Part of a small language model's weights.
Size: 10 layers, width 64, 4 heads of 32 (1 for keys and values), MLP 128 SwiGLU, vocabulary 1754.
Architecture: RMSNorm before each block, learned and rotary positions, no biases in attention or MLP, untied embeddings, attention and MLP in parallel.
Each number is 128 + 24 x the weight over its row's rms, rounded and kept within 0 to 255. Layers, rows and columns count from 0. Numbers have three digits each. The size before them is the row's rms in percent of the matrix's.

# layer 3 MLP down (transposed), 128x64, rms 0.0904, rows 6-77, columns 0-63
099:106142129103124141120113134103138140161150103172092163091132145096105125132169101128123137133135123137099126107100121123128174152133198155133136153121160076150107111123149172149148113111152096
109:102121128117142133156144148128093111129085118143094126100154123156105126133158084151156172174144094091131112094144107084099126098111129141172134135121130117145133088142108120124192136146135136
088:131152113145141136159122107131115155125140111134129124140138137097160157161074144119128160159101125176102100093109131168153129147159087167126115096126151098152066091110118142134118103113110137
105:151142149136132143115114140124108140126155142127149175094174139122135112148080132143105128104104139128121182102088146132133108119110103120160097115128059157134135178155149118121127104117125076
120:146152135119179144142143166116144135106135124132133101153122134141137163154148172093137141098107088163124135151162114101110160102142166100133115135084089135148138140131126147178165148119114175
111:133139087143128109144123107125136117161109168098180158126130167105143087130103112142126133173135141132137133111078132143130100139128131133171130099107068114149117124125088148127125110099112066
105:139132139113164128151149126143137118089120143098146146112147146110149154157120099144132133155157143128127146155138103129149093123149116068112074147136052100122147118150121174122169118163137133
094:113123119144175147115117119122127111154135160140115135173155120114078142096096129121109137133114094139088086132148096114148103156128176112154096127069071125158134119119100123103133114123134149
093:079131133114124105153154134114177094109131148146159187116138134129148114112172114128087113108167143138119118134128104138122125104109122139154108119108063119131116151152155140132193140117102150
093:118141139129119132151132145105153123101139136167106148143185105141129096111124129181153116084168153121126124112138164146129117116155138140117180107133147166101083111148161105120167159136098099
100:155108149130159122131150134172123149120117117100130133092133111116144100160107168117138141117134156125099173110087125151149077188115161114115127138071156130110118174141139142138136103140134094
098:130167104111105097136120062131151128115167141138096135158134142159137129142124134133159123129165126143140114139101177090112103129160122109107144131130072149141102124156098178134096106152095135
091:096129149101162114129130134083120149142139103178137153127125140147105096112141123181129141136170124092134136162091161144085087133110169158139119085116076118132135125114119128135127090126152121
095:174113133141130151154105124179120118104152111111154106075141115107105114127117147132133091143090140127114170098122113085121131069102152158143133149150140155122156134103104147138092131140154167
090:102088144145149094135149101055147106120161136112108153155091122152133131111128111164093121137139096119137088140139096069144140109152101162094141130137120151117137124165114153151131103130119121
105:124119126133099158134130140165100165089132156115158110145150116122132096147132150120121098117137145112081148132128133087123109112194120138094105162120151133127074114151086140099132113090174130
087:140147099137114153112109137104148099167137133097122158137106118137102138104083151148170122066115124105089118133146130130126108135105156136141121148082116116113166135117148106174068116108104152
101:089128133086152143149156146088112111142137130127153111119126146133104131136137122098167139127139134130138124194150132114112148146193126123115128137129204104157125116143160068124144155118121127
092:135139094106119125129151165106149102094132117119110095158130115157161190138125142093137110070103128123160111139155138165049113127145120139119138114149134102128149129127156134144149144141162141
092:114106171100105124120142142125143108096154109115140108125138112103121121118162093105103100118154130108171149131145099162148098154111163142109170154159107103147113150159113098081105080093116125
097:128170138133094123062132112128131171121107139131171103097116113094159105096153143098132118107143128112137120080112150129114100140115127080171089154139142156129139166114119137111136087119141115
093:144131075123143132130162123145105173143135114157148148107131154168085128124171117110132102137146066155144122108106082139135135179130100156139147101101157151137137158139128148113137163149141128
101:127123119124109138133166167131153118135126132081140116100165083108118113190135149129134121129136120137158123142098140110094095100155118155114127159118085131095159119160183139186131115148128114
099:116132148091127114131130144151120092117165091179089133195118138160117162163113124123128118105116101163098134107123078090135132126132144147131155141163101138131131112145177140116093106145129122
086:123153187123138131182099122108131107127136146111104112141095178097090163129167174133122110133145133147120084141134111122096139119102108083132152140142103129142125146098139118113173118100108101
096:137134090144121110102126113177138101148146122136102147130172142139098176135066149089155138128116128148115150097117135129137137119123141130147149144121122118124124152130181170061131081110143125
088:166117133146129147116151151131117139130127113099161140138101115116107115161097103122185140124137096134090139105127121172131113132166123099157120110145104126131158127151178157105053094133097119
092:151145168107093132091086128084097126118106102093148134129116119098093098164110132098124094148129132154159124135090130135116096149110106150136144148142121129123108167123096162105072127088132123
104:144162095058119092093159159117145135157122142125143108144119177134092118103163160117102170165123119136153159150128150125110118117145130106125105181130140101134150152141151150139150142125140139
100:128137083160135111124050125150101093129134157130153121138135143124144124124120126088107143136149152120150134107138133153071120098165144094124112161097137147143116112136119080132127107151072105
101:167139155141130114132082068161107060144118117113150139133117141154138129089115117124156124114108152149115116108098115173136096122098113155118094135093141167151098099158142147139120133136129153
135:079116153142140126173125101093152113101124107138116107154137131127130124136173076138161133127142125138158144159155125108090134129101152045105117147141100114145124127146120167125140143109120169
110:127160097152116111136164182138120098122104098122131135165126130116126128141097105126111118177138114117091108129090140170161141114109151123133114112153152147163139160137094126179078108113089116
115:159123182132103129114165119171141109100105116133120085103103140088115126156165128136130134143156133102177115123131159101162145112109114107157184106146092140137117137116122122136110155103153088
092:143157131095131169111148171123122160166131122170157087097143167149106127084102153172120167121121128104145149117104122144127079131106092157101144123160103136130092098127128131121123138120152141
104:129128184132137129113123154147118135118127128084115114085162073114169155084119156104103114136133099101091080126141082142135105143120117131127139112115140149153150161093113132120105100158098137
088:110127092133124163190107154129152199132108130125127132127109149180141110114118135146119130157157096140109105137144145074140133125142154103114149121119110102145106150146114153124162137163105173
084:101163101145123099111123141065138124149167110129165126103126143096086159127114121132135141132136114121163140137132146151114097136137109138141154092058070118098118115103122123148148151117146165
098:082133098103118145131145147169157143061099173131116142123144116121119104145148119167107117108155138161142122127112103091122128091132136131148094126126120107167169112152154128157095096130141091
095:143123137113150103149139125094184096121108146136148134141140167117145124170118140126084164112111054148124154120121110120158116175165099127149120121139124115121131122091151131087096151143151154
098:155109131143113148095103125120082108079107193117122148147150106115093121118141154133154149154138152113157167165139109110133153137110146124136124161106172125144150145167120166106109127162101119
103:094114118164133101133130140135112153151107129162108133090121122106144132091129138125147175137104102115147137100153146138129147124155128148127184081104172126155109135073176104127110153144108169
092:101130136136112098151134137166129117106085121085139120136135121076124087138125085127108096175135171152142133172104128115130125143100134106130140117152111113146102082114125071137143086105129155
086:100160179120113149117116147122123133128100124138126138150099116109157122129060115131141133158123150083113175140131087125169115129123162120107123110065158143151112134165110142089120126112158139
102:090106123144139113122171164122110145120131125150134116106132135119094146131083142147159115124129113149116154181131101155097168177110139186132120152146155109138164119150172158163147127135104110
096:159127130154156121136084157075089175125126105124137134136120150122135111148149129109137113112142102168130097132096149143128141120107177099133141124165120137111189095167109098117145175123132112
100:099136086120142159084132127162133136142178106107155151094113179141114165133096139129137131150127105147148085128166149153168118139114157104135151097166119153146108125142105157141137116132163156
109:151155097170116131136124144095098145117160134104158137118113123109097144195137176160097151124101119115109134115158112125113092114149125145145138119147121089131093159143151173140098124114130081
108:107139134076105114160136130145102146105102199106098120166100124128129152111140164129108144122120100123159142150077124136103155141134116149118146142104139125143127102135118106138122150080086077
089:120134093098140099148113155143108167154143089119122134122116095148157121113062115104164132101138157149131111102099114182091129140132157105121127076133144134077139143132149145105124132097119120
106:167137161121131141156153143165099104110112128109131107084116095098116147133129169131121149140134168179085156145125137195161118132112116136161156097117113113123134143157115114097157103125114110
110:073086137116130146066125136163066125140113126146166139131135142124125112126147125079124145151115130114132131122148150117123100108165098121110139088166108123160126104141114157137077158150142126
095:097184186125137100156096121147146078099130147153146141135121140132154150108126121120162139138143133129115130134114136142156128093170105148144082119122153154112130145097152127111162120090142186
097:126162145140126123159124092141127181148128147137149124132128081117161173159164089150121107098148124136094100171108174110133131121133109121129112125123153122152056124126147152144171125136127124
095:113084087144131112135142070106156129105132146114102136112172146098114146142196147143126083089136112148123141145164090125123135143109149123101131127174151111104146109127139115145149162127106147
092:161123158116120120152054096148129161134155113144157161100140111130122117145133101158174148155108138105092090129124104136126118142106137177126123091129177144155106167123108138141130125107109143
092:131123174131120188102148112133092085106140098092131145151151149067132159152110117123140115127094120148136164142146108115166105137146129114110128141134129174079107156133140105138111137131136084
094:130141133132112107162095057111096164120101088145113133119111111125115108128122105080138146118146101158133142114120108131156161113124162151122120138173090139120109128090135115090151171149092112
100:144141120114087139147154151109085159121126082097125137115144134129123154138176120099145172121150126107095152147149139128153121122107168102122114153116111174093139128100111115132078144116119066
097:134127167126153086175125114105110135106121110125123105138126129136144142133140138143127126196154135092131108156153127133172128150171089111100119083145147118130137143105078141121180154141094152
100:124134162090117118088091125089077090119114161157131156127154147115128103127086084110122151128122154153139118149152146151123126159157139133130140085131111139105145158129138087083103159107110110
124:138158136141155179133120118139161130125119176140119088142140106118145136111182152180138135115177091138154125153180104124156168125118123147127149165174154146122105122134107139119119121104116129
101:130182141112124130186115125148142108150140120115135138114116134121080085124108113206099146149126102121171093117138145103133184143130119129133128121149163150116155115105093133138161113125141138
084:090139118117134139124127145111115163155097171096137110124114125111166148143176139107151136081097143113152085135147141086130108093132146123117070139094088114146126169148091129153134117119118149
098:082104149119113119052143098142128121147151135138155130157105131135144124092149069111138126139113190126116099168106125139115141104131112130120140150085141143150106134128137124158130127128189121
091:144119104130151131155103166131098130122122141119177150129113148126106129143131115167131181106102130142134091169142157143070136115127181156162141124052132123146126142132125105106128123128142158
120:169113124140119147200130171087124114123144146131108093133143184124147114123179120122119137112145112118141103152135111099099177143147149093126118150120140149143176130097111150114150158125107123
093:143133167130159123125089136131147102077129118143119143134120146147131121142127164099126142129093139127125098147156088098132151126115146136111140145137171155138132133177083149116209173156117123
105:131138070168124180111119094130083154125114106125138137161130119156106129135180115154133112121154095109104115110134147073105099140134141110164120126118155126122119120119147124178108096136170150
096:135097109100116124135109112122099138107109117103122132137167105112156098152162091118132139182127084140130127172098121168138141108122140124123105106125154165176072113135111133133066122124123146
087:126154158124127127139146140124139144160092169077084121107123130124139140055150140179117104135136091111101157138150131105122123146183116104109098125147149126141153160148121149094132158128120122
095:134080134136128123132112121086112119186156154162138113086117113131151168104109092119134126147116121163150120124135150125106089121135131180146095098112057120113107115121151093129121137137142154
# layer 3 MLP gate, 128x64, rms 0.137, rows 7-77, columns 0-63
120:148134135137132103079133129113161165096127112138106119105109121118140152123108106153101100081100159177162127123064153133176155146099155110098124131139121131133126160121138130151080146124155124
082:116128119149134146145135170125121141129120119167175118144144141145110069110134146112107142162117127138100141155118126147158122134121130104149084089124168192141106136111144124119093180078104115
094:167178138145144164076131132088104113091122137092140147145147151142163094113085148120134153144121154090146160129111091136139130152149126110147100117128158102111169130125139143143180120132116138
107:124103168141115095134093167144133205124159166124135152110120104148132149142082093111128117105126143119089142131117104137159116143104176104123141083151155113144091116141138152129131131110154125
114:153194131177157121103074132117123125176144143140113129124125182134168122161115136126112131156134127121170102152127128140161141119114106142115118077149112122110111152174098117157149128133133136
102:099142163107112154119110128102134168124153161123144152121189131130084103137077146128127127113148129110150122164105099131110123141134069180105157122103152109133102159124141143119116176129130115
090:090128100127171121120098111118105147159102172122149112125153142106148150105119134095106171134135118097059109117159100114126101115136135115155078110097106096169120115154139133099117114114119119
094:155170168117098108129101125117116154135116141101156113163133116137166123142135143138121161129126151050129131108089114160101122118100129098151113170146082113124154113152117157166119095144132126
095:097144132100157133137114142107120102131154169151106098175145135123169108145139126115098101156095105088141122152110113134158122150121156179135109057120139095090109141110155152145121140140134135
097:102133116104071167114088097113135147103152188123116132149146105131129157124117097117161148106148163121103131145112125141123120125123128130153105114159124134103185175164108123182152129115124118
106:103125150169127134126124104129117124121122136123151139160145087148133122123118125155156134084102125132129118109062144116109127153131140102121075097130138122116142138138083197161166076128096125
096:092115144083119096103094118142163160108130128142139138147157133103111139118146141183148153164127138065161131126118123176119081150120155150111115122098102141089127123111123121103135103110142159
095:144112110120110128145088162113133132135125106129149175100085139155130148148149172164113120129142142136082167143100132126117162091103125118133085160146112172120135108160120166109152095143169126
093:162113127150152146108132126137113158133131171139092163150094133101122132104101152120112141128137134115113151107143158157103144068123114087143092159128132167101128179105137119157135175123086111
106:117154133119146084097103164103130142172118166127089145086113144144111107138135111126111177128110114128185151121147105147131119105075146122150104147127118109149107152135137143143173112083100127
085:129150134133165115122126100146117121123114097155157106105166135117100123133104099138138165127090128180136134123139133168161104115135149052079108111092130129123117117133118151087135125177147147
111:159090095157137133116142114109165131128155125164110206127109133142138109146115135176103136120125090101125152131159152113105121106109124159117078100149107166157104123125150165116138148147139132
098:169136147098145102083178085120120122131113130142105131071108096146116094109120141161143148110106117159120147137117140090164170129098120140137139133110115121139134201127126125132108117113091110
090:114132099122137139128130126135130163150127134102137170124161134157165087104108119161129115144123130170159174143131102136160145146124124156128176148131117088089100104105050149105124135134145129
111:149072151139124138133132085131117171115120162165109114091117108123128111101145155114111079117104110148102128099103106151095143110166120099098162165106140164098121118136138123123089092140151136
085:152141185098190128154126129092145112138109155107127138141115165126168150087127115127130150147156167137102153174144157143132089123142131155103130111140125086115144126115121123125168127095161105
091:123134118140135162091123091165139120112136138133096138146119176152122116137139173126066147121105151093097150150152101126084158134125113147122104097099135116062137100136174131120122131121104134
100:116133148115137114125155175114094088155085144090170115114092166100161158105121134128125193127158131107137158140132087157117133111094130151155115124131124129132117153089133149138146118144161106
086:131171091147140130102162079135150133134103125110177153152136156132131108151138129135104153103094100131115113120062128149101095152109095121119130151136124129146118097127114154124084126144099180
109:127128083158142145104127134128193104124149136172129148145132125114134174132095156094184109106138143133120134150114124115130145153093150093131087155125123125143145069088151147114129096124121119
078:116124117112136121075105176117114102167135122128110157095145143089140104121152140118081148094135108123159119122123091120156109116138160156100128126124170133102132153128115100141160160096179091
098:120148127112114134086087127106156142129173116129135142134177160118145104106113123120165155122137138138181144184163112144108103121120096121147161148129123104099085146121079159145153128148133104
105:122120134120133128154102138065150112116119138136131123100124120159108120134067082160091098114098128146160124147132144132114117124146125139150108122109129115068148141155150114055097147157131116
104:132186130155144108140167101157144151132091125145113142140116142117139097142162107119080165136129142141101092167166103178115098138111158131133109129175140142105123128135123134177140107137154104
113:153148118133124129145091097127132132148110103125147136083102102086124107116126058100109118121132101135138137081103121137119139107153136110126109128149121089133102098070099136082134084094135141
112:140152129142130117134131145113115095149118132086166128149102128113073092141175131146146125110098158103134162186062099146109107135117108120116109126148118121130145147103117166163142116104103107
093:178139142160133143123106131136086132135144141143168124059121148132126171131143155157119105103092146135177160133151172124111146128130141100143144090136108147129103110122125105149130085082133127
121:089129107125116112135094119139078140100144114131091192169174102099153124160107147118121089130105113142116126125133075140076141137135129118110097140111139107137141162123134143180137119132139142
091:115099101165115153112089079134121118155133132132103114102110101115155120096124129102163094135133164122149084173086144097164097142104140096166151130139129099099143156133106147107152147121121116
102:127092164133101112106152130169178143116131094095144136095146129121204160116104150115127108144156124094082111129095160143120148150134135112145120124102135143156144126089126144149142122171117129
090:119095087129137144101130149140158160183132089136118143138149063111142113135138117152127139139143112105125094102103096116121084099130124137110113125170117098126083109136154140089142077129129108
084:110161080103141115143104089100151088162074106117102135127107109125102136145109152143119126138115134140134124113106141130121100092104124119153127035143132139126123100108114080150124144147126125
098:125099092113111109142129134175144116097106154113129137135128092126138099098116110106125120147133142126114128113078127081115109078064145104132124119110153131120122099154118119130079076156089113
097:110137109162096159140108068149098104125136152117115110099111138119126129119126130128115107123099145139114167169158115159127120101109111165125129134139120159124070103151121159128121152185099179
122:136121135130141154123143142127129083167143086152135082100119134129120154116147125121138146105137119150135130058127142171181118122135157109130107112133100164147091097097124109122137088073146117
103:116149143133140103153117106161083120102094142121124156091136193123122082103105120110125154131122129159161141111125121082100130109120134107138142143094163148105097147095127127138079110130155168
105:176090085133154139113121120107119125144128081131135121143104118157144145169153130098098157146112167157114142101155100124147101119138104140103119180164125159132137100088136106116142096120139173
072:131158054133094092149152126124163109111157131116153109104127134155129144148098112135093126131091133159137152107152147118142151121137099154175168128138129111125139131149134117123072092117121174
117:119101102144127117103115182112089149120107153127136116131142127150128123112120169130126088150111132110106143195170120155151154162138138169133118138148098097150131131148163178151115136168117102
102:143130076105149095161095139127128137122133103109146203177148141095137072083133111108097123136098138120101141107147127135130136133115150152130119147162145112119151132111134101131133137091163155
092:115107104101142146165092138118110117134141154142174120077115108104129079130103125118107077158101094115129131156132100127113152125112093102128144116113101097119101151166099144091098115097101138
107:130146105152123141118134180119108123143109166142156167130175172081156080114103155150081165111142132109104134124145078106121136145145112127123140124152135098093113130136135126139158117135150168
106:168140171172105145141137100136091111120135090129113138167155115124124148124097091154113137097116164132155158097153138187105104126079120119150118103125124114134075134115100155152132120141123132
092:115119138130100162115151099140092101139146105127157142129123139121174097066129106150125158118124123131143134109156143107151142123143107137165140161136165084070139139116183100142115121131139173
096:073109133090125145132150129110152106150149107088155156101138152116102102138083141146121140084096138111123162123102143096131124141104116109087139144109128167116123097118104145132091141063127131
121:149128172176159136072147131132091129136141126100127150161135109124111140146133138152143122135116148121162088112119131100107121120141150132099123136115111112143107173137099131150117103042138086
102:075164156173123143168154110111127109078101118127097158113120160105111088156130110100128136146131128098082142160134112113108088142106107121107138143106160139151121081141145101129102111131131139
104:127104112132129139097134161137169119132082071138144136107092160120114127135098109123184157138134104137141147062144098161134119125120151139138178136148124140132129122094119100084113122138091127
097:092069120096110124080086152118133111146108105122156185119150191130145131097102129124138112122115139101151130166125146115138115099109162135142149128129141137132156130094126147130132110134182157
093:133119151129168156114133139124068066105137159117144101091085115116100133141132105152163146091095070122110146097118124098124137120121107124107074145112105120103125142136111143133131123152138146
099:127089185166133139135148163118080099147128130139115147141145144088111106102158137095144105145108145132153122134094154098109094118104178105161130155105147140129099143094105111125098137115096111
090:132114116167158131140131140142088099088146140131131140145120173149121125140153153162105152128117135161136133114149159159133116140105132107178135070105152131142132154144066121116113125075172134
098:156104118129159111127146097112126098109141133144082158122156139137140111139094117112163079123135166151165103152109124139122157151120102158061100077156131114148138100143156152123145124151142139
089:112113109134143146100092139135109146131114119118144124103073141142141170107126149141132087094066101118139153093131163118167147100149169116128144146124109140132140102137118106130149143072179115
096:174105142152158150143156104153131119147125108135114154128097144141123123144133126136071139138120155153124140157132136134133167064109148112161127133177116172130149111156097117146111082101158096
091:083144136114163167073105102107169151130159153113166167143150140107178119138124127134117103130112121130131141142121174144129146124149124117120129113138153121148173140118121108093108063128153148
095:128096123116140105139114175132092152205118134121137105141147143142100134138145129092185115135128141116090131154121091133139135085162137129124138136116155182138118113122166134155089140109135095
095:128112094121150170129131090151106113091160126157089140122109082111053122121069134117115111109111104147119160126123115120167158111123100116116148119145141147112106108081139122129143158128120117
096:066110121113141126125173138068171140131123139142170158123107098125176128134123137136100100130132111145098173110112154130143140104104136101168153158154126124148135114085120107113144120146111097
101:169112114151134100103157109132124105185087148124174123067101115097137114141149127147163151091123130120145107091116120151114124128112143099092141133114104128120165150091113156087128131117128155
111:134104094096115145127115134163128142166142100134146097098113149143149112130116097109167134128088203122161125141107149120180111132139142073106150113138095115132140124078127091138120110125125129
121:121127086147109132159158134087138095157123135097126108111051129151120131146116128096132116158125138148135129107136130140119129120146109071134105126125092134151131094114140085111060105096145124
108:096115158123091153126132154120136121103135198137131145109150125136160084080137180137125140110099143127070125120123104153104164151153097139095130131130136120107122152132155155146120131149154095
092:140095138140097109149155140142109102140125173108101122077134113095148146128134108099153124132131117125151144177107130152131159166097137119102060134156115100094107119155102161172130141141130140
091:112089151101128147122129111159133132133083138110144106088150130151136144136120122132124137128132148110155089170078129171151098125125137126152115160078103077134113132129131197111133160152127152
087:136097106140189106123088094107115134134096113130105133161109116136123165122152098153146130094091113163121102136120118157092095126151173141127103106140076131092117094133145134131172126143147122
# layer 3 MLP up, 128x64, rms 0.126, rows 7-77, columns 0-63
121:089135124126148123101134155110140131122101119108136094120168116125146152104141121115130173132143111098117109142083092142133158165165166108151125154109145122121124133133179134162074122080120177
092:116107153101104139112163117164153117124163153090077120145126083113105141166093096125159116105138150103143139117115151124137155159168137120130175113083130119124113127137097113162101165107116143
087:129079156145128114141125129128125111169127133124135135098084129122088136168132128131144120106128116125134108155159156100102114101118134172085098092160109141084161164147131128149069130123098091
112:139121160164103098160117128127096226120148155105101168136137132149126139138085129161112105121141147130091161131165146162125150156120102121125114088137140130153110153123116125139150138135122118
090:132107100100105108145164132118121105160098120105157129094166092093124124113135136161155102117164141131115160101116128142100135165109192134112157142089094130156181123114139109129103134134107109
105:189144149186145115141102126107137080151112111129127123149116117155130149125144092094107126147124133122156155101148075150109090139128159134124099140166123151151141133090137136130158099172120102
100:139143138122079102154087113141125095129100118116123107116132154119172140132122104129122140161160149142130152122107152100091141156100101166112105123153126110084131196149104152131170121165122151
088:089133148161085123139104115147088174118115132128123140131130167130114122110114142114131095093151105101149128154128124167127118112114111104059113183160117131127162113125119175108112094103118106
088:090098099093158115129113124123153120122179148146132188124126131094171157125147120116108137158100123164162086167098160105144130114112143098126131105141157136110171122132105137127115129107160100
102:155177110173191101136155155136109120121146094111134182131131184143138086119126162164137112150112125097141120113150129109091136107136113144152111097104129122126125097099135123119097135097129128
100:159072095123066110174148105112134086126171133097134085134126110139113137151110156142113128136104119160130191135118134125096109118125090108129111102116120132125114101137156093145119112121121155
104:164130119140145168130153132120115075114123164097083102101127121124151148129098121096118156097123137113146119119122138090128148101150095109147152178130122087139095187158142160156130145134128105
097:148110157110121123138163114135102133168201099109113124160134122095117102139092104133087112116086149155124138124187111107101142147137166113123146149138113102126118116103143109097085150114135115
093:132136130111161126112094105139093143172103126144132104127185128106129176125115121127109144128163105101125141138118153150156122190121156121116169163156108173101147152144118096137144133162141093
108:086134154108118098089113141100161157156095152146132122141087112151129152104145127114125168082088117117156121136123154149129139145124147142103164099141122183151138128111152095084128088115134111
088:110121150147128140142118149131130145119189114100080166124101169151148086136145126135129058152138112086130162132123130111136148109121141176150130128128163130164147145110144105123155138120119083
098:136086138176154134112115099121131145106137115130105162107118106177091122110091129166097132107133088128087137184169142165134142105114091139131097124124123155169115153105132118143142120155122133
100:126147175146151117135126134150143118105169101160106184132131114101124156129140109114130103111068112159141088076149135150112100119141133150117126144144140125165124162119122134077117174098118114
093:120128117151140157139076117145095116139099145114118155163140121112144147149153156129118134135077123061140145166140134115122155078115166131159147089156109121135182151149130151112099119121130116
104:147119113121145111142153116121115126134165155088132135183137113149125120156150130137088113106135133082110136178139123165115095123134151121086123071142110140128175135175154149116116179135125110
099:138167189106145133158136114116147136113105128103096150142133183125172134107087136154097115145150159130115165175142165100150092149118132146125151108113135100122140087107122132126137130136164104
077:128196133151146116141123140128129136165162126116162149084118099119121155108138163137163125128147132126103121166121151120160095111120152142131120149139111143184125146163093123094178152125175130
111:115103071105148172115127100150117142128126087152088102114135118137115125145123071131114086128136094122121139132156147100154153144165140141094115100170148160121140103151153127129092160164139126
092:145185128158108125147168105123143129131132156138183121161097135122132096146144133148099165103117130138143104150083147120071091147100108131123100169107131158142144116136103164098119151126116139
104:138091161139134106167135099123067162145111125105127111115099108090152085142175125144127131134131122140104153070124135145135135107150141162092123105164119167134135162161098122148139156113126135
079:156144151136110115148123082151136121099072132102160103129131102097082097145109113146168117113122163096143139124125149135119169138192134099128100142128102109124130129132155140070115112148112135
097:115101089127130109150163113182118098127147116115112129106098138123146162115135116163097095161106136129101152095107123123145168133141156140101134111105113135191160096107134073109117127122136159
108:109118077170072138135144143140127186149108124087122110135174058125134123131117074131119130155155122126103131139124106107130129183144099141147113118109100117123138148145138135128114102114137124
108:136084126075158140086135123126151117137115109172132137113157097083128154111121110140151108129137127103125115117092122119144133167122089106126168158118132079144142129114135130051144129145124160
106:171131126147178148106162116158131126144129129133111167140142165168133180104154133142112140172075144165142102142108140142136103149151127091152157072114132110134125131148121099110128114145104115
110:127121148100132114153117177129099115121122161104173161150135093126115087139148124162138143147132123101129133172079115111079102162106093115092116159153142106138134157118103164157145115133105137
110:075117127141165072132127148110150092141152092091133128115153099097170117149151092118162105144120139139103111118127119142170129131106138132116155139118129144144169097122082111113135098090119163
110:107123136121118097140123160097162156133090155104141107111144109132117144143146148112121135130165151166152139111144128115144085153125174104158194103170154122159154126106109078105115115108138147
091:143128118126107073185125092097136081088131140122118120134103095144163122146118133074116131103142149133116158144148090122105078130088171134142099109145150150136153121138156137139147139121140112
111:099116139155106106159109165104091095091143185150129135143124159126107117128145113132163131122111137143169158178103147126108115141144140106126187142117124080146137091150119138171123133109143135
084:148079099139085143109124143141132164153133098154139124166182087123183136159141132153140112150148083127131103106133108144109136105129093144119097122152115119154125091156147126122147094153153112
090:136065125081153165145125111165117148147114135132109123118103134145141114128123150127172103117151174131127126126113147113172178140097156152137162151129160117179096129123153128152127159105116100
103:146149179130106116136135073116091144147094121148138172142089203123139130113101156143103109115112097126125084125154121135111108120155151135096125133136111131107135126110174120128162153104146143
111:136121150103110113085091126136146120129057147154165129133207130115169139100149138089120157156173076106124142131120092108133111126145122119120105111138130125147120129134139131153143100122125135
111:172134128118157135131121166119132126134131121143062101113112098099099136088123167133158146095118109125146158123143137133140141090080159171157107126124102130097171139127154146135133098105139085
116:136129129110153112126160151170076146128138143126128100138124142162117091086105132159113143113147138147116139158098116103161164138137125106171176125093121086117096153111091135137094121083142144
101:130119151126141175133093126136155152108199134109125118101158124125110148116136108139155100142124086058110146173122113180137121132144128141129142100097143112117127149133108175093121136125137102
083:120133192103140097117112105141122156149104098124138149161137127088150091099161126122154182143169140090115112136138095151120116111103136109149100135136120131110087129135141111140191098131142136
100:149126096124110095153118111136160163163201140138122123090133160106132136151137142169126112140125105171137154105093134125115150103123159125099109104124117144134121125090169086105131122085159133
097:119127142117167082150107185116166097144140178114118151102123131125132087094144160126095124127171106091157142122121170124101155110124131113139105107128114144124084115141147158148106099142150111
098:085130100115097139115140130139141101115121101091112103100092143148114151119120093151157121098142125126126126125136161126156144144121153137171157088123120131141185126144060138160127104109157177
107:144142094106128129109134117157065131131168092065144139149113155112125160129113120169110117104087166141120138128180082120108116139133150162123118110112131142150134137120134099154109142144084124
092:133119178152069095116129068115145146135124132146155096121149140107120124118146095115141111119148134142112174118166145145137133162055149114149097106157115109137107140083136138132142138136132114
088:084116131117163096160089143143126144129129139118140086133129165116114108162092146136122147164140135099106116131108100126073150127181109164078127118155140135149102120118107140148103167138160112
104:174174141161128125149136110137099115128141148143147083117093137149131150134161109140101169136132140179132117146145131176156092175136130147178115106128108099141150158118117105138160136165121120
112:121159101099091139075128122145100159128067131149133112111135154124122136116126107164126142104078139154160142090111133134112124093132135088142129118132127173136132101137062141135145113155132163
097:178086086159085130141140156117139146159155129103132129109135143167130093152143129151073119113149137090132144112116116134101119121116167116136149130146096102138129084161139111129087112168138101
103:129133140128135167074139165129178112145116096106118124098132153134117134128114117129180124157130143143135154083162099168138114102135117145127153160161101135138180104092091111108133146127107099
091:110059086126138133127081122101114147143103113121154194145126157137124157110127148117151080123112116133145091174146141113115107130101160126113122124104133168134136149095127151110157122117161132
107:157119120140127117096127117140134149155103139151140112104121095175114168114140159131169106109111121128175118138116140147171116150079129139132167094134084155143146112140120122100150112134094063
100:147186092158135145101123141094128163107136179131125135117114103178081153133101101153135104144138132137124088104139130116136105122154116138095108098113121100118136158165156137175133117133106159
086:133097131117134121156126148151145103110126122147125142128093149153114118112124144136115165115131156163158145126127184165114144136154144114119112068092158140130124120155052103121135107073153111
104:132158109150109112132134103116140136124153162099159109146101159128120138150143109130110138119139112144143145124108144166141133128151120100095121076106136105151097070110111074178171098125151171
084:122117128168160133098103143165129122138110115122133141113090113140123148109117158142139085091064076107103144087135134103168132113171156114123150134135106154104151104118091135125149145107164140
089:122143121116145092120117168099133081135109142150121128094148159095120099102109113130149133121138101075126139079110091112125107133115111143106098101094157095115109169110148124150140173156136169
082:094132119081169148087129114083153165119140173144142152132150142162161104144145156124111121114155113143148134137169146152123170127153126132136149119167125132120122126101067130098168121155124141
098:134101146112160121123101162141112162190136139142121093150169159173096162146119135112183139129161134108109132143114099136131119137183124140142123122134153159121124119120148110164101152125126081
107:117104119117139107142097089145154162104094150134123193160122094131135091104112099118155114155144170100094118159164123169099144130120084123122126131120135118089128132133142125116174134140124164
102:162157112133127113159129140154121083132128097104083119109160124129127142118140140131142162142189145153154137132100124138139079113105119176109173122075135167133081119126152144133118129103144147
099:171166152163132115182140108158104120128157129152159145104084152111159140129138130109142176127116149144142099119114132129099135084104150123133153111100121102173130148099111099140119112082157129
103:174128112111106171117106151141107116175169140111113107132126153121134144149140136179158164090094141095164100158155164100077143171134126105110135113104120125115138141106142120154127121136138106
115:113167116139142173122150109101151118115133126120086156165099149120090142119123111102116117134115144117173101121135128132113108140093064118125113113126096099144109123108089146103149096168135068
110:114119106166134098103112135116152163134140168123098144170160123093105151122142143083098082121132120115146141123073076137137128160132123091101169139146121110127134165122108119152121144110103093
098:155083110137078105156126100144123106127129132122168125144135115095125125182177092123163144124138128153145100153104146168136101151084147091104086125111118164155089124129132129136128142130142109
094:108130143136111156125128112148084138129072112105130119081167160175112171148139164111112113132102126149140114106130104156131116117119146138126112145082104112119147119142169180127130175116088130
094:124166149104097157099141129146119196114126128124163115097132151126151095136139165124117153118144154153139103111151168130137159149127140114117102186162177126117138133094128159163157109123117114